Part of a small language model's weights.
Size: width 192, MLP 448 SwiGLU.
Architecture: RMSNorm before each block, no biases in attention or MLP, embeddings untied during training, normalized queries and keys, local attention windows, shifted keys, gated attention, exclusive self-attention, capped logits.
Training: a variant of Adam for these matrices, 123M tokens, 3763 steps.
Each number is 128 + 32 x the weight over its row's rms, rounded and kept within 0 to 255. Layers, rows and columns count from 0. Numbers have three digits each. The size before them is the row's rms in percent of the matrix's.

# o: layer 3 attention output (transposed), 192x192, rms 0.0851, rows 183-191, columns 0-191
# v: layer 3 attention value, 192x192, rms 0.0854, rows 184-191, columns 0-191
# gate: layer 3 MLP gate, 448x192, rms 0.0732, rows 0-5, columns 0-191
# up: layer 3 MLP up, 448x192, rms 0.0668, rows 0-4, columns 0-191
# down: layer 3 MLP down (transposed), 448x192, rms 0.0681, rows 0-4, columns 0-191
o183 096:103157165144115079173109144136149169113120144158137106052121125153156149135105151157094121126148199110176114114103155133122118115132173191154171098140167129150123180195161091109108093138126119118170132096140143086137119168109143135071085105195084144154111057131101136106105061128176121144152131124173135072110132160140113111111087170106062097109149209122118143148103162110201130099092172128111141100089126147167137206176088105093133132081163109166070083105096154127122044107140094167160163161147129144178159084121145140124165112111143136151107170130213137147084086095124161120
v184 092:089129048146114152146125128108132132041131142148165105066111083186102153131160088083152130103117159105091113141145139129163121100104140163120128184082084117065097143098136168091099131115077081113122124138182144072131115129129140205119139117058146128112103139114173120097138098112103155119182103101120120096151161101156126111172123129184117103177140176198096090070130101111131072058087154095145140077153131119137126170197131085166097144127177171129111118135133154061092116124125153151098138079094202123112122052139151111137173091138151085098081099132145124132167137059119102136
o184 087:063152106132208103134121141127106219051158204114152106108134098125119147146131125117156130115146151119124087162117121113173150104142103207135163173109107114091064147106139129093116144133081148087099107208159100091131127138153091150115164132067116105084113123157154124091145099127097153126167131082107154110105120111161089108155127120183112134128072169182163110122116110119121045087128132096130170068168137119121086167147114076149147161155201163156140104127148121109060113151121125150104178109104204090090120086132090124193159094119111102122095135107149128113208088082110137130
v185 099:171099206164113143142087146112145068129158103153122154155141131134094088120140181175087145093135157145150150047097161105147159079141138169123165109140171108122086075151138097128106124134090142131164086114106176138164138114149087090128143149108101133102096104120122132119122136079146094186139080136102121116121117114189160125078093177129169060120075092204173120121104070106103120087153171178119174085197166140121142162162099141102140115161137129085098098171124102194105053161098169117117170072125132163150133150139083127070158131092087148133156082097076135101070116074120144131
o185 099:146068214135039135131099137128147081128153106123142173139150156150101087120152165162113139081100155105174115070084120093123151118147138129128175086151157116131063052169162135133126103130129149117171107115099167133194136115154087120156137159120080136146124133112165132113112133057148069159141082149146145079124148131189167166070109150107166062105111095210160149157107117119111132087138175143124186093151149145115140170169070097115122099164130156103081159166115077150088050153092164149123132101114130155132102173108116132060147123110110145123153062140095136123066097088120119137
v186 097:135163139109164105101090108126092164168127113137093158166174154113133017132154113162104141106117140115164138058138108172112157098187136131174137167121092086107122164156108122136107100136150146142119092119104181107134122061113127184080094135123129106164115163208153177142131130159149123130163156105106122091170160077140113157155088076114104110152120113093091109161099123096131115106089148229131137185151111157079139032088098089128144120068072107133120088139130138167115164121105145111154094123168184137154101085163076117167110100126130117058134169094160153203090144153138142115
o186 091:111153096115188172122090056129070076172086072127129113165136162123138065127150105151103146136078146129133136066116116160137144061143146118203137170101096108093120132159131177151110114096152118152125115108091158098144118096150170171093073117105155122170115124163147166134110137120139136110115143112135135135170164054148152151181071075151139101167169116095134087149151130060102121125074181214140128171147138121069177094098084101146153150098099111195115108154123141163153142127106157079119095125186164122139163071142083125153110118137155161071125163057123144160070163113129167107
v187 103:116112085116121126116099157128112149125123137138149141113075123135139127078115062129174135166175157131114058100136144119161139108127118161098118150149105116143172103126114142155131119128173097163126105125186141098092117139146093098158127188173103096159146155183159182143190099153216164142165154198125055129124156159151181152114111124134135114178127085147139178101071077144137102148214172165139134148124104085084114141123145080095114107148121117077125178156155113130141179155121131125160130141209055117150069149081144107131134076172164102129077059086079154103159065142175112108
o187 101:096112085122152140068101148148109133110147129154127132127123105129114104107134059185154148140169140130177090112140121122139150066128108187106090136152095133137173144088137118144132087104159119142107128106162152119129123156147064093130141189147158115172132135134190147116153115171207161156168145168142064135112136155162180147138147121106134155178125085098135148099061055137139104147226196153127104147114141099054104135120161066089069100156114111078113150120154139090183193160123130106146149145210092145141107139084168098161142089166115100121103087086095169146126063103183137106
v188 099:118118079177140117128111119131137131111123124173149137128114122170146058125118072095143146116155132136085095097118195070122093171018138173172148162137132132177103142168079130190089186158148131144192144124166137129158108079139139137132204073138093077092125149148131103125106118158177083085100158084109059146128123137100128112141156133112139172137113103115106123139146136067170138065139137150140138067118133170166144170119067110069101102129130102160119153189166180145171075141102144083197111139102198145086152128155136166169113123099137140164079137110147139159140140097184126132
o188 101:091140097144063136140121105081134165094152078146148158087124115154126084094159073114133118117138151100141092096126158102137095173058149165158141154144151157181119132171095077143064160124148145154158103173158144130162118086130162160142167100158075076099123129138147123136094129148193109088100155084130093159150127117122106104148138111100140160129130119109093115134130115110148107088119128119097152094123101166155110164121026054053075084106130137156104193179128206164148082147094133137142126137157178120059131163130172186211099140076151136131111128083118181154148068113160096143
v189 088:142116086166151145095124172126108156133158095169117132048140112100132071122149159096084164145088100125113123069115112092148081160149072149127099053108180105159100189116124112124132133097137093133161180114126142115097102066170109141166112094151093122153117127112134075133145126153126107168092130129126135168163125160132105057076115132139097146096110215147108167102124116147160133120177109092146182197124150147110112124130147091104104123148133147135094137136157117107134165194151100081099126165132106116145207128155167092171111091141029126151078110140205189091087045156171133110
o189 092:089120065147018157118127126126107115167165050137137110094141100081129117104126136087096130145048138129145092095140142088128128144121109117165089079105207054168115176116137149159129095084177086153130178110118165141103118082154131159153097115153091148175132128128096107125120103141141113181103129104116150131192181183131116043078114140136075128126168204128086168054124130157146101099141116090155170192137144168140108108152112080138086117111158140153115108110129156124135154160101125142133117153152160110148182139139149134156102103141060118135110083147157146103113042156171150115
v190 096:140125118126141138079175114128138094140145125094107132105162179083180162109092075157190135188151125169171085162169085155101125083110170164138105127155166103161079112136115137162137155133143162126094170123123174156136098087158100133175112159150139202127167195100154129184105118118135169113164122111071081144150191062142095120111199176125176091121146058108194140092130196127170119071128133163069118125072147113125136146127128094131178079157113137092088187163128138105135133165147132165139115085158137138140087153133160070103109126068170161166113107134149145143130169174149120099
o190 093:149103114148184115102168121138126058138163108096101130080138162145161153091080086152171142192182106131102087119163089128113096075085128167126129135119167151132107103112106149126141192108129170072091143143133163096139049094147152140158145157168111174133153180104181121165108136066141195150171119134128104150156150075129104114115179156127177113111134078062137138109139188140121125087120112183097088124093169101090137171108166150095167119125131105106118190186136145067144119170174140150117153083178138132142124135148174022143107143062169128151104123110141151126105160158174146098
v191 096:115103150076108132172164142111128153122128144099103141105085146099137101144174085085066098135111059156102157121111158122112149098159073059134056128133142168156175186131128101130146145142123157145145066133094139118102112173137157141190139124171129113163144118088105123118134187121131190160105134157141130128090125083139155095098103099083116157133154119131114101148121093159094137094142107125181119112095080161137115161031149200145149141100150198078166176138100132105129040154144102180122134080109097129070130087104095148086127114133079089101057178188077139160147134099073149110
o191 095:120096147083134118188135165148126136110124145120081105147149157097174126128139123116072088163089116153096164120100125146148149165208107072136102115149150183186154215095115106125146101162125155134145114112095114117126162180122133165128154136148094088117157103100111131115161151140128197151103134157106131101099141076106131068119093112080119187101192113134158111175102112156162129097180116147164122137090114181137069125073164206153154139099160145093108127102141125127077035135144102099105132058115127149089127126121073109094110121156073053104053142192078137173158118121086117116
gate0 104:081121084123119087131124106157186140078093173162157065126128105117132087128116161117156124148101131100148102132113095123110157082178154134151155145085115122087095174140139136148086104175126102088140153115122145130155112146121132135123131149146124118120132121169092145062126119144123165152134105111139137135127143151106105151159120130059158165157129120191184142186078107134087160158092167105062132177126216120150120214145152136105113186140063126180097115133138146164143129099155183165163160085157098062153188122090124069114134170139133075078149120059128040120087138104209160073
up0 091:181153158159138124123151146099151142117124142104119194169088164116127095121127147122098112152161120112130126108160204116113089135116045117121135120185126110132126127132129053127116156143086111150173145123155116170088120172149152121141075132109128127186160099122129097165119121111119180100183134107131122167102194108101170166090124172137140148097141125150125178178154106131173093088156154137135153179114096146075080138122110181194175172086173073158116093186080127098069117160138149117159135162098146162107122067181227207098129147143149182114057116124110121152108120179122077130
down0 099:150168130129114178159111106147105160055127116103131129101159079112086093130157075194152145155158108204101102139110134065170143090093153122133140127170091148160105154135175087174073090084213187152158053179140107158170125143167232097168186111125157089127123103125162141114141126158128132138116137129191123142097194184132150134089142151126164134105144121091108148119108154084102108163123118110165132084189087167150166145107180127158150070146159164167117169103152107131127129109102184133128119149170126090135099130111162145146156117111126146162127124152179146114138088140148180193
gate1 100:129116181128105126184094096085174160132029171169149106158120112155139135142147147116105173172154083120023134132123095105054088098153142121120148100128101159114107127137160174125205106098108145110136123108128113095120133081165180101140086148119144106143145149082122124075150124165132156183156107155060058133103094156092116145158093073069117088133098130190161124153171146085116121112181146142168168128096130207149142131138117096172142111148129101089164081134135166144143131103170144118110108112138115131095190102099154126105139158084069201160137110107132112138128067128189158149
up1 109:151185100090123104150131152161150166119184132161136091123096133093168136138072126067139139159070109136166115118136082137193158095110113128156103143095158097161072145113133100072126114163226110152075112113115120126118138129129133167147131132172170101103119084138065101140108135128096182107147140031121159181100143116120111125097156167147126137076154176163113106169144121108127173103137181124057106075126173132064126122118123117088087128167194140177130106071122093142190111130077145165137134171112133125130087207140157149118129139128175144161131168115149158063188170158087131154
down1 105:141128149111000133137153126119173170026103107169086113126148112117100111150093162145060140140090153140042124088103134105130100144140156093090110088094152152122140164111109125096151105138192173106098084082065129108135090082163149091064142119092143127093171149047142122106147165159146129121140102142072075162074082116158096106151164121157090106167133077113128104156067100133164131148123103172132138148133157120153136131144140153142153150162079101079208129138148120122145104069166136089184114111130121127124128110153128183126173163139115146139112133098134097158118106114110130143
gate2 100:110124181141097152152142167148150168122117116068106114148119115134192095173088114119105188161151137129037117165102126112082205145077131142225149150174157129107086124129147136139113103152165147110176193117174148113157090163146202147087105152157088095164134118183121137087120101116091179146090102151119171143164111133125088192078139121155190118163160139092084091146115147116080102122127113165145186083132148138122145158134139165117082139149110150115179195140159125121088101104103097100160082098171185099160129120198108094151128110148160093118152111073121149127170149079138129110
up2 095:116075061182158120192156192094114128142140150080133117134082110054115091058120112130103088158118124103185115169130209098131143116098117162106166172176198158159117122151152076093131171144083125166132082116159099111107148148081133160186154130100057145072126088095125205104147080077139106070118103104170109141162087159129113157132116158173106104163137121112135124092180107127095095140178156154126126134092156124103129174101165162148160040103118105123138127141101107167130140128169135159102125198111101126078122140097152136127149092164129128121124128149108157081117069138153172139
down2 097:119107125180102109097122116068150134136165133185105123086146132065145127134094143151117169092135142137070144178129116106158146152162130139082207140169074146119165142087075121121090124126115141125146105097173197067112131130134198060093137084139136125133080108138184159136115147097143067081136141121186112098050095172116141071149099095166146170151146138165137085120113189095135123112102131129124154090158177155090103106174163157147110159130127114104119169181118090112122218150141094118106132120136155109083094098152195101173096160135117079070097094128118134119167073071143143100
gate3 109:127078110100109101131128107072146171154130155112120098154149160161128155163066125154147150152076116135104134098138123117118073133095136125152109111105159047121097151081141090130076118119205126214118136113113142155141084121182130132113156155062170047093109111093086132134138139168136114108103126120146079124095105150069115132145151158086136141108095147066140087135099140089146116129121165179124127156090091106089168166183141183140114160063154160157115093103181146137064095140178091137130051114182110124088095126119165085091140164106159169121138116047119106085188111105102130074
up3 103:175092179157109152085155138145132131158162112140064116142132096182138219135120152096104179156120082180111142097205130171096102108207104126137142114105103077135160077105161138088080180128146088055142094116147057124124152079138066123141121133161110156141146145106143193158096081158138145148122134099139167133145140142107169107123122128142130164154181103143042135200085128129183170119146149130112119098137061163137164079089082123173125129121159127143115165094156174109112136153112166071119103123118193139148165123137106170129166082110114074148139072167158094139135104129157134109
down3 103:155125118106132146206162134119173118108132161106155127161128100092147052167107170100131123151186168084120202139119128160160155122131123178099141098159115107118106134129122079066167107194125153129100128056118132083105106140153101134128098128104100116121104176076106084122142174105122170100104190138153069119091142202177122074144099163125075151112131176154181094089100129126154141137113144095057156109128147123174113179151134189068140086135136100079131095133138108149142081125089152143146110173100175090182121134142144062182082153146128155157137128140165149141089071134047134145
gate4 098:090089094069152109157131111155106138196094157097127090108096147159084163096120110077130114174181174093059164122097171173144136072073148152171116111200107161117127122132079199146115112131115105135145095118122101148160100136096163153112116168187104131164151109084085084115131122168090133131125128140133099099156083143138167126099123110171145139116110134211115112169150189160119064072150142111099083101118168085076183108150129091176122140102073110134150203141140222162103112100116158125131107156154124147152147153112102101180122116140095043143118139118126146127081094135136105092
up4 101:124168089135141131097096144137223138084117078159160147105121200164121127171145091122102146131156110118151097106111092102170120126143101151167163088134203203121106123130168086151143179126135138128134163108099142127083169140193131102141136152103118147090116211121170131162109125161171107141137126120118186125092065136164121224130174135147172142146099173116189098156130078128142164109141099074175127180155164146116084142139126144144129168069146115107105120145097074129119121086084112156144188112106092054109164134151114110073136125207099141069099123135111150148153099106107135073
down4 096:122108125113065096190169114126077130182082097109118142160175154068162108130165185164088093149117155180037180088160123094129104152108148158129124126137099139128056111179125182161093082142127160128160151118121124059124123107074157135110120153154191111175086122097084151121140131085089060140078073125112116094141090130098125055167115102121126102131161095129120161068121086160113155159120167119104178144120115072125110109151104142118142108119132139184151177063116198116169120109123129164120111152120136163097145181115127095171125097151094166135118157087112101165100088108126178181
gate5 103:098142126121113150123088125127145075173158139107145061145079107116170136195173082177121082100119131060134085134110107132124126170147120142152129086082128096068156156124118083141084133080154076150181084117106116065178054106185123115148145114083093155141103161152140077065130126136098100102152120131174178166175116119108156160141175099093093128120093066146162084210130136127116046091106188118152111139145146126155161093125105149110123107078138130091100166144129137203157152088096152118153101136201128131099143087097106088077123116115128114113158164106107083116081149138177137135